config = dict(
    num_hidden_layers=16,
    head_dim=32,
    vocab_size=1024,
    hidden_act='swiglu',
    qk_norm=True,
    parallel_block=False,
    init_std_qkv=0.0442,
    optimizer='soap_variant',
    beta1=0.95,
    lr_head=0.00861,
    warmup_steps=107,
)
Each number is 128 + 24 x the weight over the matrix's rms, rounded and kept within 0 to 255. Layers, rows and columns count from 0. Numbers have three digits each.

# layer 9 attention key, 32x128, rms 0.399, rows 0-31, columns 0-127
139137124118127120107122138151136143140139111140135129113124152111113106114138094164145135118106126138136153124134109064094114094130133174108136125134102104140125163113106114120144152166118151114106098106138113142166144113108125110115144142133154144153137131142107122110170142136140107141112119109138103122111114098127142103113150123145113126129131101165124109117111157118071149099160
181089135086141143128139089163037150150096202141146133146153203105122090081146119134186103083126113105144171136120061058133165093072118186136109121125169177120146205162108100121117123159150117110108134093190193101150103061120158196135144112150182086092115090137145133144116127136149113127124143113174146148104121059143093114093205114114043215141151097101202146082092127143100141085121
184131129102153123130098103166085125127128153152155131112137176121121138123164098133185123105120104138165150100108098084086141120106142144130126123129147131122113140129142106133123124150147119109118095115161138093137115114104131139103157119152174105103141107136136134128123100151147152146114118104107126143095150108143127119108177124106080220129126095116183121104112114142110125119163
147102122110155141124117089108147126104095123126113146126155124110144095105146094100119139134122106142101115130131129070106106157135128106140124090103117142127122151135166079067137137086164090073117070126169154139110110148108116129076117109166151125117140128110118150122164133127182132120110120152124132161155138115056116116144174074121083139140125104140108081114076152143099133143113
096160139164126110114123118081177105099147113121134122113083072150143152151120141123104146142142153121138110128133192193117112155168109102114127134109115095149128057137126129145109110096127130144172124151114104133117139142125108118144102151130068146150144133092118139141123118109131130116130094149136140166121110169138126130190099124126166082086105162127077104124124131118152106171125
151167124096138126138127123146135117101175135121153128116096134131113167138177105152111119131099112116145111092103138118104102156124147090133124126107131122126074119095142119097121133141137115136130125136139084099137118148124097089106119152143172123120108126079110151150155106142156122144113113101054135100100160143121148118156114153144125138087095118138127074142140091111119109116138
170092143086121153116161134157066143164118198150143154153120202109112112072150090133171093093103132123106141152121055058160156114087099200158125138127143205111172197137091117112087121168127120119110148098196170121164099078117147172151178108110193092128089112152144140148144129131135101104119140094152141130114108057125113113114206117138010219144108086109157138108096129154112162109117
088155108140113140111129157137136158102123115132126133139145103109138148103116136139141193085151132143136135151163144129134150142161121108112144115117129169148149143151167146149120133145128146147105111143129159132131122161065143097090108126141129151127142118129131141104135183100103145142140090142121131113149115165160133147110129154096147124130132140078129147125152136125134059160079
140196128120145119166145178086114125104173132097144131166165153117100122079131110115123133119181149099150120116107118153124145144148123111075160179135157114118132142138123123111151135122118133147112117140161124166155121143142139114158136121146096114152128120109101187161118116114126132093148109147150143146122132104119101131116161126154158080183157129105122155140151104137148134097128
109109147162128153149122139152161097133168141134138144135100127159147106124143130102116130095186158078108136141154179107154086095111111109134113106108132153134129104153125174138143151133127138123133118130108142144159127153104153087173154114194142160177159137123140126157116101114107103105113134166113169101130133135130096167117124120132178091139099146148169147114100113110133168121141
157177110117160130082128115123107103126081102140154092169106117177149099123127180125130129142136130112118123122156145116137117156100174090126139132137119168126112099112099118095079122124093172113133147137105157120158090149125146145194119097137107137105123091123136127126128155156118129148110158118127155108111129141120104145119148112118119146146142130138132113115141152126095165113120
088133166118117122117096154156145122115118138121072128153122125116185167177085170132131131150135100156163137144135158126138134105111146133090139097162192137123103114169175135128094164120102116131141179179104135168141150163107125170186091131173122120126142111156105144152107175085124122132102163134121133165154113150144125170109100151103156090199153138141148151166152103156128126132138
144146115138084164134127150122144150162129102127130137173139173116149118135103087139108114099174143124178118110128094070154087132124175116148151131110127108112128097082126096122126138138126131115117111130093138118119078136122135137117102151121146099100137143144110156135133133157133159102102144137156120070142152114153158162118119100133120119157124130116170118113137135125121123131099
138116105150182079096109126131158139115123137122132134117161113167092158128172157154102167138153145110134120124140127112090135147119144139138133132134158093065125109101169132136153126101121133135100117118133188157143125102087122158141125113140126117113096088166170123099091118152112076145123134133143149146100147142144189137161124127122114114159133111121116111116113157148145140165126
148153146120105132129106154138097088142118130126146120110107124151144155122151125151101149113158087145131119140128144121149141140134118103128138134134163116154113138119136135120094125139102144059122158125130070118112118152145129112142088145132090148111115141144141151132159167140117075123125129113159162115139102123138123143125109125147125139128140142101137102163086117131128097124167
132132115121090119106145080143138174116156129146146145127129161114143152119147134125176124120190133128128102141139114125116147133137129181136117113159120149109116135162139129074109094115124117093138090131093108117121111131138094153096122115114107101182117135144116118158119144126108143151166160076106094099153118150090109087169110107098161100157091131125136105166131164168159108141127
087121122144146113127117152107150116131151148097136092097146165116155141112098116126125100114103092130180130141133088128147107109176128114100175126170156150151106126130128135108083138148110171131132114121106127151141092166112137135118113099116123102114171105147121115119128100120097107101102129131160165057122127080153136098157133183124147120128139104145126132153133176099113139135134
124151136195157148119080109143116096120155141126127139155124115153153165127112155178097119087127094109138137109129143098128162097147131104132113134108106132099136158135125116101135137128095079167127131125103160129115125133136087113101091084130120132192135124138119152113119102165111107117154164145129107129159116158083185160143097116140125100200154157101122137130119161095149145124125
160133131109120145092143137112149092148125129148130106092097137153133097096143165155083129166149159126162127101196087128134068117119106096116102158155082123098150126115133124087134120117143086131126128097097118168137120134099124132119150142108123155106137151130150147151120158107158146156142144094131107167100122127110127165157098159102173131125153149137117141142157133129107159152107
094134123114128148087125138146153131172089108098116102162115068072091144100111130137124119181135110112123127106125153103166115134121116082114170128146131099140137156092113126149138129097112114146137143133101182119129113129158142109122175139102121111114091124100127133140114112107114120126136127140116124118137108097132162138131099101131112119137154105184115121131129130134124129105125
146135157154113159176131150130109115126109125118162105140138119123145136048146132142137129115132126106090099188084142144160154101071141189135127130142108175125086170127130139115120128129127122158117087124125143148080130089113145107143141127140188145099124100116148109122152138115094067137175133135116085130132105149112122106106172136163120151132122127157124094128140130116116128103134
139129119124144101144127095175143095116154161134158131122085112134122087161148125159099150109117102103111142115104143138106115109085145100118103128149104144167100108111141116136161126116144167078124163129150102099138138106150147116129136133124147150136136114155125166102136115154147108152141132128151122135118132101110114145144118138125152123135128109131091087120144125190160133106134
134109143162094154102128137109144116149122165151120117134111166143107117102139129087175080129143136121115101123126128112106130130089114105136149139130164164121101144145130096086098126135152095144135092127131134093104136141156176124095066119093185159090141145158093113118117122138103156126083132123146098129159107116109183128166162136141144147170117105103113112086138104142100119112119
155121151113101124119131181106123102139116145105156131151140130156151133130132096099097168106095135150110125115158116154137104141120152109134097138118153092118075149112135123112168111140173183176124114160135134092107157120155178149102100119128154123148140133101145100131125144131126107104154119137053117106103104128147161107130122145114160118110122171114115166147105139102141090107145
127143108120081146105168134108091130133138096144109149131156130128123131124131072093113094139109133151156123126128117092097161097135098128107158147107136121128121145105115116105176151164164147130146104092155172159122138069113118129127134132160138117131168116073095137077130129114110104078105140091108097130120155127129118172102105150161139101125100127139175120126132156125145168123139
130100140078132105154128145104143119117110116133118095123139163123133134143157147140121137141149111140111141157152119116125082095154126169127145105150134107112131154175163098136156158103086103091120086119097114129136151106107116117170102162099136134121147139120174100150093171138090134135139162149104112133111111137147114132082135124113110127130136142137102150144136105143119121136145
109131092130108109156123104129113085136160111148163169142133115120114092149136161149124127114088106121157162103127154126111135130136148125135153158094130143153136141133129095160130114139085140136135152100144109134101106115115141116136125120173174141129133119100123087126152092155132102086118101098191151134125118148141094124154170145148129112109138141135103110140164143140131100150112
075101140106117094122110140144127119112132125143197126125129142127151102133126109128115145128072134133163131126122101132124148158183134140145106125147114124128117124139123122102113195118116154124134078127137138131112152151132147138129100144127141115123112135132108109134142148135102115152159146101139132108175116134126106148123149158175130181152138102131110147134096147124155153082100
154119116167160129111131106149108142148099119143113118117148114136144106136124119156130131130117159124070105109128179098119162110153164123103133145131141115121110147121108089090156131124121153124139121117147116143166075128118102116138138138112124107161133107126111126114075130102140112123086096106114112094113110158154143146138140115171177066151135130136115136138123126107124117077109
120117096089171141121136137104112099164105120109127129139087130126136140148110121108092148119159163132136136133120153117171178129105110120087116154105141097130122106156129163185090121140128116123135104183090112170120119157142070130143084150124100159138128138137158127112132106132143177167154126094144116121155125130156099125128135155162151093142116121134132147104135112119158136109112
126125127138124141146087149126137144167132118127162143125097117138182142155134109111161147125111119140125089129163173183113132121105144113064158089108142089106138093134130133122130122097083137128106142122079113138138123132120129098098140108083127127183122171139122106141112111119116148127147114121121130157116151153119135165117141093113170114105129105160095173142135139134151114173122
099186152131134147129087102136150110125116144114156140091132140137128145120156112115163131126165109138128161130146121117147103136115142080159129116116120118120136119129090063135115090120104157078122100131142126130095100150116182133110137140122150116137108118118114129071110155104134106110138126135132123166142137117122122116161105161116115177100121159106115148095137107090110089107145